config.yaml
n_layer: 10
d_mlp: 768
activation: "silu"
extras: ["paired heads", "exclusive self-attention", "value residuals", "hashed n-gram embeddings", "an embedding shortcut"]
init: "trunc"
init_std_down: 0.0035
weight_decay: 0.1
grad_clip: 0.5
decay_fraction: 0.818
doc_mask: true
z_loss: 0.0001
train_tokens: 113000000
Each number is 128 + 32 x the weight over its row's rms, rounded and kept within 0 to 255. Layers, rows and columns count from 0. Numbers have three digits each. The size before them is the row's rms in percent of the matrix's.

# up: layer 6 MLP up, 768x192, rms 0.0928, rows 308-376, columns 96-191
# down: layer 6 MLP down (transposed), 768x192, rms 0.078, rows 308-376, columns 96-191
up308 111:149146133097127178079168218123111114116152089101091084130188139115113192174150113123145127091145062131139136158109098127134198123169083129143175133122160125164124145111102104154073194100139108166160115123146103149142139136146107086104174097140173161118167104073091119127138096108069157126
down308 104:131120117125071137083132057111080108138136117119118101118089140071124157081086147177148081181111133141117139147031161113219144118097157120136120063180123123053103123111108125082188128130130131093126176142158150156102113165126143164134150108090154099117109151128122177114177168107153114144
up309 095:101104107168136160154171134161135103153105094181155105129143155108070072144124194112121076116130210139130116122173107098123120097080187141106067166151139087158094083095110064128094106091097088151198139123165111068163149171091130112066178062082147170085095115125129137163121152063128152076
down309 087:139116172165129112118155124104159082134100117066098119102161129083130149121071162097083096130128150161097132118086148144120095121111085133046176128175146185083121125183109134158149103091135194106159186155113151152119164129090125163084126158139072087120038170167129140113101138150200121138
up310 098:107124080129047096156090145113199097119131152141141190096099125185128118116142151091098148128133142154124127139116124102089118115083111155126099106119134096119139126113212121151171192223119147129034153092156103136105084109074182143233147075128119111106100080122165122107102138140136117088
down310 091:154106147137145129080156114099030150124161132129106155097129135133105135083158109068157125117131132103089143115127129206111088163127135128116136118160161091123063151090087118088085091139131196099167136143090122136065188195150076121103143152113152129163106126097149163129095107164164134142
up311 102:075059076137116164119165121176127115096134141120145119170188127148131131161157153120148181078139153146118143112168074134075118121207199150154074080161162125154164162119121081119129138139132147189112167141083081150093132145116082132134124127116166168026178104127122189171113125088133195098
down311 107:139146142123139154158114089130165085120157049102096097148113151103167088157088169080144075138068070085170073137192131126143117126125054117118112134148123082094079111094110099128112117119157078143184137098148126105139145053141133140080173157158104149146132143142130186128076092115173106156
up312 084:190128107137131098094134144157148116184116158187175153112158111152067101142158143093155170128144174119120116066183085149132148160136177159092071172154105109113183125091115078127119099139091170176046134131127092089129122102123139138154111130135149114097170098128127143139131086077090064108
down312 078:195102123127125171170085123120132148123136093135076161103101169110086098103109155000085102104078147122223125142138134152151108172116094160108182095127123106113119138152066116086108146111185129078201156128129126132131189129088118132131144135126174123126104189130125131107163147166146126142
up313 090:098137081108096127167133139165064132153136107120108128178186137102165124145126122141119139145151138119132155153112151065184148072131167116118078043106166161116145125127115091127174186135119145128087192143160106148148133130143105135125136106092121106158135124167138186120133142129162156111
down313 082:125122134156162079153097094145139158100090185187104139083131168098114148123110080065109127121104156192178087101113102203183100112103060127105154087149113124069131095106116170082124201155102143109132155158144152132122154112100057154096118195108134167132110147100154146071103125149153123137
up314 093:099122089156109132185127101121071120133127115173140097075195124087138086160144146126165152132145120140138143134113131063117182132190191136130152057090101113136156089106131135137097167183140112106141149142176119159113124133135115164112091082073129149122160151189123155168148153131157144123
down314 094:176085150139090165099129165105124114130144133160079082134134143082148120135100128094132115140059115086186141147132103176184115100131105136168137102074102144105158099166124132103108171108146104055110148157198175208150160085120112116125076165079146128155113167118129135130101141177162120142
up315 093:124126164061117176131178150154085106145159113094170158133112130139087171149104117114127163130164169129150179177132091118198168093082117092133155181114159103140117140129088059076144111082104128119147069129121071116170156189158127077171147078082153151127107088112175136156121153156082177095
down315 073:099124127117165156192150159100111157103126124109154072139110133055146022157104122076083101134133161141150159097149136133130117133150094169129132079098073185120075101125116100082160105098162097117168070109164120122084092148117081171146185176156083110100160189178175127078157092105148135107
up316 090:135133129111120136151133134202092182138142090095104136173156137087173126146082166108153112157059154105066124156138130118139134093113144015164118085152176133093126144115108102175118172143153155082147135108141100096093135169151122141139178104100080100162101130107126147142165157124146163121
down316 094:178185151158109086148126103135129044155084173124153085111145172093138130163125102126072131163130099166167095156100120172153106104137066178144123152082131169185153115111101172142099150166182094126117113129161165174102181103092124099168139153161129093127173182156087077079131085180096169159
up317 095:142148066155130125170132195137156090088134096088128091104152125093091108145126068121119184109154146110129151117152116102141141133082186156135095159145116127125163184075105133086161129072092120132173083190139087142144100122115138067089148065161152126065127127190102126109162125137103138025
down317 098:157081196148113114169107105180113158180184137111149143116055122141123137096152125122131138124113108134152178155150110176149111141121104157182139097130124072105117095120160048127112072171160120118105123108099129161074159181137177114136072132172127068181081137169148133116100100124160135131
up318 126:053096130164069159166142154155077114135119163103214154145095140106124142162192057084078232156154163119114126124135121066096126123175113146120138058130148114090142145148154122132081155135104155134156129156144140098100126066154092116140096135137140147085152090143139139130111133136074117103
down318 136:145150110131131106120157110123201057115146084101066105123141154115163075102071159128156118083132151126113092132114141139157135107115108136099138148108161157092060152123083091101134124165128088165143127144165099096146163133089100153103138120190134065170088127133081166159111117124182108129
up319 100:070113115123126099099156145165136125172132091141191154139134129159121130133148122107152138095183106121149123104147083134172149116156155156113125118104136093110165121121144067135154128104069062129088099073164078104118110128128113131163146109147164147064158109147146110147095125152119080096
down319 102:165101166139129165190099147087092114113155169123134133104121115124150161126115080048136097134111102184130129175095122167134152083126127074105173065104107116186125125109110153154104134104159105116150120116152111186113189097102152115073128143127146072134144150153129138134149118122087156146
up320 089:102157142099158168132177149150113111159125167216124138116201141143123121152180192090171194110180154156146163093140132107135139156118177142120114141146150084132151120104122126080137155143143150139115145122170069070130127163160120138102176104064091135115104088152110089202162131059102153115
down320 088:139110159185065091176110127127094169094054090158124113116117111064154112151129132033123112106138161162208107112128124090186140101113096178078173148082116131136172143154105148072120146117115043120151083135131159131080129072085101104112123161131110112188086146127106138115146115105111116081
up321 096:097080068123126150074093120136149136135193137144151174108106166091121173119133163113187106116150102066113143144123127101170133211136201103148120174075125094104100114114153139162118138139111075094119091093173111142163062162065126131101151156128085128110107148208159136142089185152179191144
down321 084:155117137169119125198145139099066123147120117110147146117154107092120156126070066096081078095087146068184140164189124169175086115130114165089141110170083154141114136140155106107093108102160117082114100166142123153098125145076114134106111150188098142111148181096150127084164109129139113112
up322 126:148175155142083144138170117138082117150163129123132120126093090161128166153128137119140150090132138100099070060088110139120168140119102219190124115158149085108200160115104147194111139143112124133082132157158130061106073100177172126135127073140122164147139125120127107140191114172105133129
down322 133:187038135150145159109151175162131130107167152151133065118135114186184107157120113096143110150138099155128126157193144135168114067144154140097140122080095138148168128148148152159177087108137149170117134118136050179136110121121156138139141165137111077096133143166121086177095087156117138142
up323 097:093106123102117155089093227133148143094113131119128139134162121100150116122101143100119125119179125138145169103122117109163146177193140101100107103111094162125113144081092076152136169063073130143150121152151086135203157104108147061073168133117143115153182113158078142110119165117100154133
down323 096:239123159123176166167149121115103164170162117201110156048109127176080126098129179100119053106090106065196130142112145126172075156115129133066145122136107110142145131169128173100135109136178096133107153125153137148172166183168143181111077133119137194092087084130109146129149178118141159123
up324 098:081051089167130160144157211133148117144145043153188078148103135199149107183122155115170120116200106142118162094143134098098126091129192182170145159158118117127088085090194106088135095078117119133159126133152129131108137138120157115121139097151100185107160111117122122115120082126107137023
down324 099:148118101077140108113097142112057116143134176095093084135095112067177154137130132116108126142068110109131158152094131095175108118122063054140152115134131137120132150145147178117137129201136094148116123151122110129106124154115078097065184126126088063155082134169178146094145130164137162167
up325 088:127104079187104106168116121145156127147119141138131168132091123134131100134148097097116129154124138049092066131215132092098070177099160139100092113113141136109110177074095121163140124140165144182084084104138112130083139129092156119128137148140148101115179146162114130112111100071114079138
down325 088:143110108179134102168027143154104174129085138206127090141097114071109138115105121077146077109104131117209133128128152123147157107155062168110164109156118139138110073179116140115140145116178088091194170148142160138113159111141153109073118155125135086150100174121149070110142162151094118134
up326 122:104135141117182122082127117145045168146110162099164142159133128143104164123113117120134135098133107119111100090133080164182154143208166126135123133132156094144144100125146093158121090125063105148061099164196140084107084104153090163121165105115133154113172087153153129123178108143108069086
down326 118:147117100131151113112139082143104147115085164106112161082134129164110070106122124065161126155151156186139087156097144144134177126113131102139155084163116167117094160089089202126105149116105202085168127165078115160108162110127129160146148149135127085140163159169119091182082128163096150096
up327 086:076116118136118169175091118102119131121155103135109173182123124134121100192112111126103121142085101152098147131156062130070131130173085111163117113107130116128117187140122064182135178124159115167131144114157095132098173150111113127139158159128090172108183131103117127148142106051134115121
down327 077:128113197151109117167099117081126166139137094109094110071119131139123131158091163011090055115102125124171137150081128160126094135129091146079136143150136068123157129154144194145114115119128086121143125169140148149178164102116123132128085172171144146211125190093068134084169132190157085153
up328 129:101095078123148134120148146200156153120109112109195081100184120154128088187193173091122181134177172126130131106099122129137182129089170090115122124084144107184147139173133134153094208095145152097134094111122090153095109120133124055126075149089104116131101155150103118175083050111095152140
down328 140:086206135161134137159120163101206140099130120116148128127174167133141141138126079184151158117096105116085097164180158138119103145132078107144142121146109166108124136117167103134107136125135108150093181156140095128090171040106149154086100070148158160161095128110079163175109058085146144100
up329 057:103088118103172169158156140130123113191163078142118119141139077139082152143166144130080114105096116112161151130143117169118114144207141132142137107117099102074125108136126111146100144170136085130141133123180197188186130103095181085123165109098163142083039179165115189107151121143158106110
down329 051:159155130116108113134120114142132163077122118113103131125115139145107107160092094000135108155106151160129111158098152107103180143059114159075120135177123159151121150089107144109157134082144145132100152127093097054038090150162124145123077172163092144146163123112101031136119125118100138140
up330 090:100142103094154156079150096147076113129151146085183094147190186121118178151151145130133172124126185171142127113091072146162120119210174051157163128130170098115180153123130103106164178116121171151097154133154032130129067134172122154172146112103075139129167084116142169199131141132097162148
down330 086:136135214135161116177133144150095101104110172138159076112115160113117148160102069025082118141108105148140086162093146162166163123132111143126154146057053146093150126100085170141173162156082104102135086158143146148123146136111104168077149179143087154147146171085145156138200102181139128138
up331 087:101108103098088162168112154129151183176111118163159165122092140109110100220133096137146170121126122102159153127162138103067123134156138094143108041079179083112131145079104131187156142097108096137107113116111166125102148069181140113184109131141103099109115115097111148115166160114096111125
down331 068:126165128104182113110128069158062132096125142159082149140143179119106115132102157000088105161078110140133102173146105140118155115125147133094143199112151136121090164116103150088162135128155117093136145133126094130158160105125137127167093137113109179125064144127134110171123117139154121171
up332 090:126110100149061081086164112100141137166152123172138132166099130185153128197124135132147114090144118091100104167143129194103140079148147070108126110133154133101137159124186107194103151185081171137077120133113143171121090099097127172194078096127144157100147068095124122142081074119080165126
down332 086:123114116119133149166102182123169158123116124102130148153090115086084130119135137080115134143144104142171143065075148163070166113175144166151145106155151093108135066121138135157164165103153148097160173131159200149064121115114147071102107144074147125071099119132128156032208155194186133157
up333 129:137092096097126140109170170131176165138137053149146087130140135117064087107117123139160127079157140118108107107172110136202135139117156126146124093122169121135070138092119105170165133097118114115119125142164133096091030134093125153109155042184191146122112113104119168156153160174128173115
down333 137:096180132145129099128111150165149142146146172103155112094149110181129099167190094129091133160125117148147097130122137133081165079187136086159206174150117164098155115077124189102117164141178146171115124123055160171138158187137176140155133134143069123135128116162130094168093082167114132123
up334 119:128053100128077162152164201153180142136137104089131072138149088129137076137120156128118143091206119136128138150131117067202161106093116125149158099114107194138094157174188071134177180104140076137123110175111155101172069132125161090139136111128082117123131139163139160127157112112115185087
down334 116:171130114083106073142100140079091142150122182111131140129193124138156144144125158006127126117149143072136167116118137101148083124122092136141119127121134123121123129100122159130112097135149161105163176175121090103115164091136101117102112121165150112110118136114151148111182156125097146117
up335 086:090162078106120086138184159127160078141093157150166085135124080125164108134113055084130139131148146155108107106090100175106171066138143113111174141107074114129192126104159084154164148083107103123144109152151121195076157110167099098138139071110124147129159121108079166134129064157148096072
down335 089:181092143153151158127112103102049161132121088091156095094141114091068121114127164053155111140112117117168127096174089112117093145137098157098142112110153110156155098162167165123158124100176101119122100138192114196155144113074124103124127158109125154087094185126135099089197163161094079154
up336 034:089134118091135135117141149142115110189151039173141108094124110111145154117151123153110116125101151080140155150127064118127133102147090162126103108148104135126159106134099081134103166203177078123154150125156155189183113156105164103113146092078165175071006140117117202100179158152109097101
down336 030:170108147117101097145123151093140172107117133098101173139120144145059103119117079024097080163139137161121133129134194126165119142112130146071176103139160124107158144075112171089121127080145155114071132152074113079055088135138106150118118170165119123162160127155143075124104177110122107169
up337 100:124088107162104117156144096134061081188149099155157148121194113092148176102190103121142105120194172116066064134117119073137176077151150116120128100168137117167142163140100133138081167151112128136100104121129116144116123127072093103116094110104172124129109049162133148139136133084125119125
down337 095:091159168153106087177118083122134052141084064099155141070133105124172178144102096145041133184159113189099104165112175163149161136102087102084177159081120104082086140137106097071102156135131098130158057141162175102092157152087160075105110116149061116171091132115173125113151102139149124128
up338 088:180144131127096102122149120170125153112202144129211174103124140129107120105170170124188134088198113135151112165119117093149132136094080113128157097158155125148117082146156114097115105134196142113079111063117120116117158152114175144156107113125159142138119151173212187174101158127113138107
down338 084:163101150205118068178104125061101174160065109163118123127119119112107123106116111097130144131110113122128117121130107112137096156092055198147171050149117141096094141150074102093098081180134115137123132163126165142101169075066131133105116129184154086137093157053130139092145160144132102137
up339 083:118189176122116099160181109091118195103145098079152132142112102101155145156061110136130110125171083183104147185144098176075134086189130095135139083121127090174122093107155097113135168109161139122177118101142088146081204127145130128160133057110125174112138150134130181110126103152143072130
down339 081:157129182161171114143091159136136157138113119142093113109121150131159123109118195104140044100076096162152099154083118135130084104141125147092153151185123161142104132132104148135096143122111122092155140171123152136109175141138062117084174143179111086089120154137156112093216174205130133164
up340 093:088079095105128140105158149121204139172158127124149136137146129166129175127137151099138108092176113144107135116152131085176105102109207139108158054161168146133142153122158079127121109153059121196100144100113107214167170107108134101133125136119132117131181089108100167111059174140053127117
down340 109:121082128147111193170099123107179132113156091151101110156154186135156127124094132054143074117068133157172144178142088163109125109145090108113087115118151161118119082096178139123151119139133160126154179124091142145156137058201115140069166136109154170096129149142083128163039141135117177175
up341 090:097119101177131161123153091104163115151130156164143114073149122179127088160159136113145175108154128124152146143176109138134158172177193161129097149070108124243111161140122156182123117083174112153115115151112115088174147119143126026167161122157121164037152089133072137113153132083089082114
down341 086:080118164206202139137087121101140140147100129168168149083116166162126086100085143076122082108100102139153108144118116101143120106132096193082132202090072148110144103158147129065132148096108081126120049153117135186100128108182085114075132132166088164100141111133112117082138167141093143124
up342 094:118134137160084134143109158139122089117104104156092147141092041168200097116145073083076163163129154106101112086162164077136129151138102147176123113125148089154149177092149130164124158184162097119076124130185163088129124147112180140197124104070149149200101093140109085172096055127091090073
down342 095:169129116136175107155081121083110137135125159160093076121178097143124095062143157047145090194097114139145136180168172142119081078111121125111113127184082141099097150153084193071085135165120160122125154147104133172161165083150083130124144145165172097175185159104102147054109208149191108157
up343 117:140175099074140172138142147143146118110154151171137085149182111134137094137190109125178132171153155120091150164137120100170148111134105134221142138137100183106146136072092107102126174117101142175159105134109139070175168127110097090109184096117105191100135104094095111124093121129093088079
down343 115:106114143106086116143132108125149060131111148066122100147127144100128139156081132255175101143123124145114074146106146116165140106129127115143154150108094160092109111118133104101144160070133118115169136121155164105168134135162068142045106161138137206117093135119134141126178085111131143172
up344 093:102087110183133142154113162086123091125119111147182134141086119139119143158126079101109147117194155153126119108098161046133140171139109180108156094110158112149083139088136136124099133091143091160141132179130173113155096111094156131056163114137169170114174073177107121134108074136113136102
down344 096:228130148081168132157134114132187085157158108103094101142068226120149091122080108196128131167141108114128108162120092135135109097087118121146130074082147121147151182111138112126127127162163135134144087075114131184093214114147158092134156154139144043190073183177103120119162126187141126112
up345 082:132122130114117189172136163122142129110125147110121147145138124171125120093104179137128093117142099128117103058151132061093175162102086100142113115118104137120108093083149117123071135090117063204115122079129131108182149174187181027112147136142127104152173155117112163157114121062131069093
down345 075:127125132133156171107130119117068114125120145196112150138126138099094135129095134041125123085159134143140126118110142113112156114142076134115180127208115121114062106101028208145156121082156127044121155176154112135090139064121067120160127184139140136138135093072143128053168172146123108209
up346 088:104144164091098168162118118141126169135130121068089124139141103164222172115154092129110131109144056107068107064111081144089134159201073068206177061091115153134136102090161120160131153164200097135112153098175139164119129146150130127129161108139145093165155166171106170151163107165099110130
down346 085:175091117139155145092110157097115153136096133147142127145099084132111108156133161203113134087140115119137170127119134153128062131130094162135158087155138143088079158157104164085121126096136170110129177149089172116059169112091109155064119146144177053136120191130163114100144187158148148083
up347 125:172105141139136161109146124108149157112148071132116126096087157090128155148133231132179176132127189146031152130133096100140118140106133135142159108137169132182131174064198115118125080097112120126160150122126138103174097108087099097056130120170127140169096086125066135227089121110133138121
down347 130:126148113130115076118128135152143058151100100165176121133124154103111140126112112066123186111151073141187146125136127151147120057128143144140158090158118069182195139094130117127149107148117131112101100104125067167095148071130139104130196080201075070118164089152115097148141119125098118125
up348 099:088122129144129166139139116168069103121100087131101098142134188159117108194134059100104100140135110138130110098195097127118118099148150085125051123126141118084153111097132119197139181107114116152122136114157101062137178160105138173087157131058100135117129091110090089164108079112152174113
down348 084:176100131181171152185068164108129129065090132157143138100152174149106115112201149033081119158110129112218114141134164162097139104112069142093130101114127124092142164098153198155076186134128104092172086131118147140140134091115114128107114139188149108122142160082092136119156130136061189129
up349 032:123069163094157163113151139135071094164165065157133116108136146149095101127137150149136138110112155155145125153150126120148148162174112141145137121128103148116129134126136150132086174161165115082134137135160125185107163105139150112129177099114183144088073133143127190117156135144118046086
down349 027:174130136128115081174112156102143185081129085103120133122121145123109155121145113000092096159116181122135098145116175141117123130120102159062171098166127128131141137076136161116163140138127125144113156152079124113107084108142131158132081166175131145169168113134142093101074130103104141141
up350 084:136074144108129077061112121103161160146162158137121142119102143202104139164114112122113155101153055103085136162103122143116128128164119104139177136159182053099131141085187074089118174166101167095109146135134154158092131121120098157134145105134160181082090135166135118161137082103093189155
down350 074:147124146106184103122104124144098140168101112128052070063098123071075098138100122054092135137111135131208151110088121204142139153130089148121097119157119114155148079123121152119203115130111177075147169157148141141136131129125100123094108185123134155096141107109122124050180104178192108136
up351 096:125131104121133106089197129100166099117126134070170132141136110124159153117193135124127130136101091118125108085099075087187174153110196105140125149148081184187111086137111120126127085093087124109115124127167110100152075125150176127146122105094170119071101125188157131161081114121074091094
down351 104:161095136122147199167097149112123112099087110187123145118126127136122105100103143245093118181149160134145127128057209108113060147114122163153141157061112131110142138146109155117138136122128117092183148161093112106146160127177143086110128158147073160124145134103139108096133158118094133128
up352 116:142108116129109191116154150150147109118172068117129073115153155105100084144168062124119071107161105109100141091193126105142176094201128069150133121042149127176164126141113117199095136113135091123090123078178097146165124148078130097086142113187146116096139148233066145146069119098113159137
down352 117:149168172170137092106126144129160140111087172146164139148100186137106152063106115129106157173125164157155098151055124099103129155116093115209161138108095042125084166132159098136100059172153123157126097110120146058106091089157137078145132119089126149103120050100166118165173107112131115136
up353 084:110119160147128102147140163125192105138136191121159149116093084118136168104171104087082147122165136079105089144194187086082101154085169142151095135112156139140117174117123103145119112197144157080127110103186180128107081147097145159111110149129147116144124083180134059150057094123102158159
down353 081:179140085199125167117108145128142124081142139156101114133136185109158132092122141206134118132093121144154115097136143169208107128129058207113127090135136123169142147150137135042100131127170109109129102150160145185164175065098071103101127115083198137116105208099117126124156125148157130094
up354 120:133093153136103160095158104185123121162183119124097147166139124154148107150136180142160087060136116062075101132102155107175157124111103114119115208070184140139121189163126079152100105080120132136143086090114095179111102188108129070143112105120167140105075077096112174143161116123073218126
down354 122:117125151167101070203129096104155094052075107091124115181076092070166092144152145235109149095116123120128091164150147116152161155117099132067078162130130139125054168132109143161138086127079131126104115167134136137072147160113114171138108140165079119158138159167109121114115090116132168122
up355 097:077096135110146187147176132159076074118130114146127115120167091086131179137181079124118164107173143115083139145135136061130130121171163127103148110083174096125148137091102119167111115136110115139183131158145045113150116149086082113066129130122174155065160064159123150154129115093100177121
down355 093:140175157191109097132159144101135106168172128099104105152053132150172099106030120190103125133146111099134089122122137159126124109134095117142157130129141080098126130099111120091097145169107151130177107108124118171027171105067144095126101155136208108142137177113165143071169129142162122131
up356 117:113133087099089064133136139142090164090111122163091096138131148125157131193137170104117146182116142131135152136178040125099165115128148110185157093117157082206110153032149066145126135117171101094159156081127090108082143133113129140122168097133153150116159127099092149202104101148119128110
down356 121:089114152158139144140131088125074028223159152124135085060120085165152128087091097040117120112148082154103171194139174124139093084100142170103077141118125101169132148093119129111108098155136123109102108109134141142122155140082120127116207143164136104065160117161117092114092106147122146142
up357 089:159171139158140076094146188199104076151125162153111080143172146126139146159106098115167181129090200122144138100159172120132128125121193132109078124109161130143156119109106089114151133113130150174084099121134104087120125123154072156096141087138127141102168123207141101140107150108132147153
down357 091:140159111138155109141121182103141184131112172138135218125112140167115147099144087089158128132159074148180095156127089105168211131132085221137141122134012162147134136174122070115103109123149119107136077135138116157145122091140076131088119137130105057140096142062151137143153081156124078114
up358 086:137110119103109160082132130166085172094123149066163118165168184115163174173114122133125135114158110105111135117105075198119159118171112048170099085163145154145134128095166125137145134123081155124086109166089107123098144157117120139135098109133140131081127178118116145162140159120103189159
down358 083:137118147083164126128153126103126147126146124110098127143115136099130108168107163202090090086085125103144135110167050183153147146143093115165182073175073133096090093116088097130085121104135059077179182145121160202123117117095061158071175146121126161144074195106118162124150133170123127135
up359 092:071068090129113179121142146145136140183163083062172157178151132135116153163153162114120125085196128116117174143141121094146140148190128081133191103120170161093123157111135094176087139090152080134186118087165061139111153173112116077087163120122122130107155100131139177122121131110142176140
down359 077:140109188133135171194122123091126204086164169175134140146109102117135069069074137018099138181095153136074094187099166145173132102108117171109175113139103139132111140079112134101163086170180176090076110183136137187130167083146103144136120184094156159119114184116118146122160162168091150100
up360 096:094120151127125107131088208136183066176110130061089109146095135176157164116098138066117156129125081078121132055156157113109100213145134129142157104125160134126112152111151123187093122119115100191138116082178144104133057151167165121092166143094131105122153151194107076162064100107146130095
down360 085:164145097144151124113143144143098171072102124130114123100083123175127145080109132000150093153055166138149185156101161171115084087140156195074105163131112113115116135137138126055132183144139134109165144154105082180152135087063090124146140094126136157161087126078101129079139117129164113100
up361 095:151149101155098081126118140136134175116125151150121102167167122163085107142117131133131182069135099138169154125149090181101161165211119166136148110088193129146128126086155077147156190068128090191111158108145087121142156086124145083116150123143141140038230152121071178129148056124097159158
down361 085:072133135133095100125113075146155133134084119177126171123153126171110098150148067070089050220142124175149114108129135129047131099120095170138140118132139071101164132155150142077167192154165100116148143123158188097180152170117119136159071131098080112146140162138168147117165145152175083111
up362 099:146134103141143127168117129128107167105106134111105175166134132137153145174125133114107122071255064123101107063177082151075173128199101141151119115115148096130111102122166154141129124128133137181122140097129119076121167128144165113153106127152125124111127176131084179126172081074105104104
down362 093:109181150183153170133158155096122152095163133154174156167098111099085128165110210110143109160093181189134118121192125075108126119128081094046161105090077123090140113147106162110137115142109016154093149144163153147075106172145097121134144117097108065120133168119110135061166119161106101175
up363 095:115134120119076134103134174139142169130079176141127105147122091186168147142172138128110143110166085087135106094160105147108114111203110114180124102094136127143179108065165103152092187161139158103042159067197109089124113143064113148130155123146137114123169133149132135176159059156109133135
down363 094:121075122151186128198086095113127144128131172156067141170121121145144103088105076056124075109131117190197137066075142145098104171159080193154106130148157072083134087117140120146168105131134111109110131109098172110147147137111078125114127165139132052151146138066154155075134183135189150102
up364 112:095118128080130102107154157163182088169159150137154088114118174195093134112129128119113117083223091122084160059109097166080140161180110110128129135154105046118137081071182085141114121132085080144119108090128091129148088191119133183116107113153108134097153149121125131172140100147125124075
down364 117:136115152134162139142133124120152112108137149081131174109098078118162179164139144152113156127108176114145067137111148165143212120089104121114148145125101131157133108152132181108155091078132158095119126143097156127156086152150097127094084130110112123097165102142123095103186115134121072155
up365 088:097121134102131127145152147133133152157108167202102148089095153208086069110123159104099101110164128150159094180173200111179111125068150128125095119104178119157139106114177095145165151140155159121133149118143092122214133146132185094154165135153142160145155067120168069124130145114109141092
down365 093:164094137131148152133076156120079169137124067145150144112107123075119099116110123103130078104114078102164159110150096170165081126120053150123141142190170101161153121178133149135132151071182108128145157160103163122089127126094134091045135132107200151170128168146122140041118121127168119090
up366 087:089152124088147098102166126066221033145128156091110106104153118176131177115145110109200174083166122103099156181124150175103164097156207081120128151118150142154144157126171094126155161142099157139121092119162115207162090127161079051098140041138103152088134090143091154099141115155123152115
down366 085:121142175099143116183082099109117180175138134101152150186045142093118134118158091101100157148084126167193157128111151126086080111102071136111150096122093113062137108095147201152147124109147101117116130176124135184127177100135115129160092162104050120166122121098129102096126139180104077134
up367 085:157154113122161142099150185148183117121108089062164181206132064084167142097137121120104150089113143117134132133191133117169121129147168119095081135138124137166191178117077089166169160145148164141129123114169115161122136130156157100115128074101198117134118078202093096128094088135078111150
down367 075:156092158141171165097115140116124110131115135155183168086097127083156101115148133070101138167071124126191118131146183151164072119094119171072116129113088170108126168148101140124148138126170124066092094085134146145158122116153072123120148183148150113192115160114129124031164110167117127132
up368 110:045151132122106169153187217193135102121173070090099113122108150145147100178170046100102155103168101113116167122149136093198150118101108076189076129098156142135165147141113125112119150083157069152160108129164123081120116182103145136104149085102115129121126079213099094118102110095135179114
down368 114:139100113174140127117124115119139152153134154155206142104084139102087120116100160104163111086118162108134134138142100125158144116106104227092076118135125063172135119148108101139125074159153113154105145087125105178122088101142127115084104162151189069082110124102156148152172150136102107136
up369 090:138157150058096161116156175160145100138147167122086142103194139126144115089164093097163102113158120098110150153128126122156118095121147102211090125133120155094149140081133075150148127120093182118089151080194097137176132123093100087151174083132123128144147137171133117093145135183189143138
down369 111:108128081185160095210099137182133173058098093138157091174125182113120117160112153105104161131144096180164113072108106124072126152190108181118140121142159014129132120102154135119105173069167062128155155152083204157080149091101142108159125117112123129093134165119087148122097133133149106139
up370 096:112140083149095130115140098122069058123163079165205166159151088100123175111132148113126162154142191162092086172139094117153175125139129140126135057132102084129132203148127133126160154148088108113104111111115165118187071130097167113185106099089215175086058134141137152185105132127079124150
down370 087:113123188132156111169120086106109104175084119117156123053152097099136156116135086081117165106162120150102101147129182107170125060140064159071200126184089096136128146131053156085058184080152112124121112131150135050097085176119117094079088126151136097149070105085116087132201112116144121068
up371 102:127148169086115110090124122158132132188146162135129147124133101190129149148106140102119119118168118102107106117125121147178120095149111070102135127144151127119158106093109100145049153151102078179093116132162072138174109205140109124126150066104107135119146124128133154123144110127121174149
down371 102:125077094132134171137167092144110115101152130134103104084087138084098085109195088052180111106085094118129145073110095133105183153143134143157133140136092114223124115106112116125151178109153109076167160086147100127155150106111102129133139112140177140091106175126156137165122147130110144138
up372 095:130207141195135133114148174146130159090082122184063122181143081121151172131120138093126185096132120106144121115217153129139138139125133155122119138158147105193121114130145121129176161107133124186095143113150140060132115087138175143125118104130137164140113146151064089166123155051087103122
down372 108:184073166143128131215103111174146166148107117151144149106094093156144054131122114082107115185118130098150107125158101165109159170127103118168136067100083129135146099088132112081147156091167080104165107128156145146164181207080165120092134126172108056128153183146102105117133145148141149109
up373 100:088126114141121162096147122150136146145124124161143122120190097239161111149150118091190103142149088109127186124156122137114129126153204135197131111108156170159114145084158142168127133180122122117078158123097156160173147100089137136164173097107092086158165106156126142148102146111090114158
down373 104:134129142124102126160134130111109145127160133109182136126051153105097135119133156185083177091102129135138065092127095153104151157109029095104081122107124114143097081136131095110123095072153085179194157144146127109102090147221108119102131128110106166086096104102133133152123127140111090130
up374 122:156168121092127120110145160170150123126133183129163090146158134165159128109121219089106119122164091144117146088136169116114152085165124046150074155163145130106191124040093127110118181158050150111137180127140021098125054154184124095122214137165134117120108133091071096154117057171096145130
down374 118:086187139189103183081078107092138088095113125069153163136132147113149131133113128064184154080146117132075058125097156151174138134126143164111185118133161148125109149166100093145122112139125110123100147142155140121132206076084069115120091143136102118227049145095138146113133125117081168150
up375 091:117147127158128119079215158131158177118164127144158123126097132178106115149150138119123123112164132172151140141185109165107122083129171151150110154112134044158163115075171093093129091124154124108163140123153078132137121122117162157177156023154098196082171101137118146159070107144105126094
down375 088:158159187112195131172153152134185130120136137196151134113129135096137059110059121114122106085119120189149099112140174163121048058107076158119152160171134122105146105085161105104135112157142104095131112149106111140115194113130107145121172152126136187105146123141123166077123091140187089144
up376 119:126126123175128112111139130197148108118127085073132076129121126155141083140187089101120125145208183053105082105162124130139139089128159106200128101072162168158175106140104113163131181116136124148109129127142086118133168185068158187126143092131130125125189121214086071147143104125114124129
down376 116:109161161094092147165118108096163133113109125132193105122100133137073157151096115083093089140126153158118152135106107105073107122099124153167169093148175131108119119167160127098145073075153095154086156135122152141086077046152141089161069144140089102068158099048101189166156083128178083131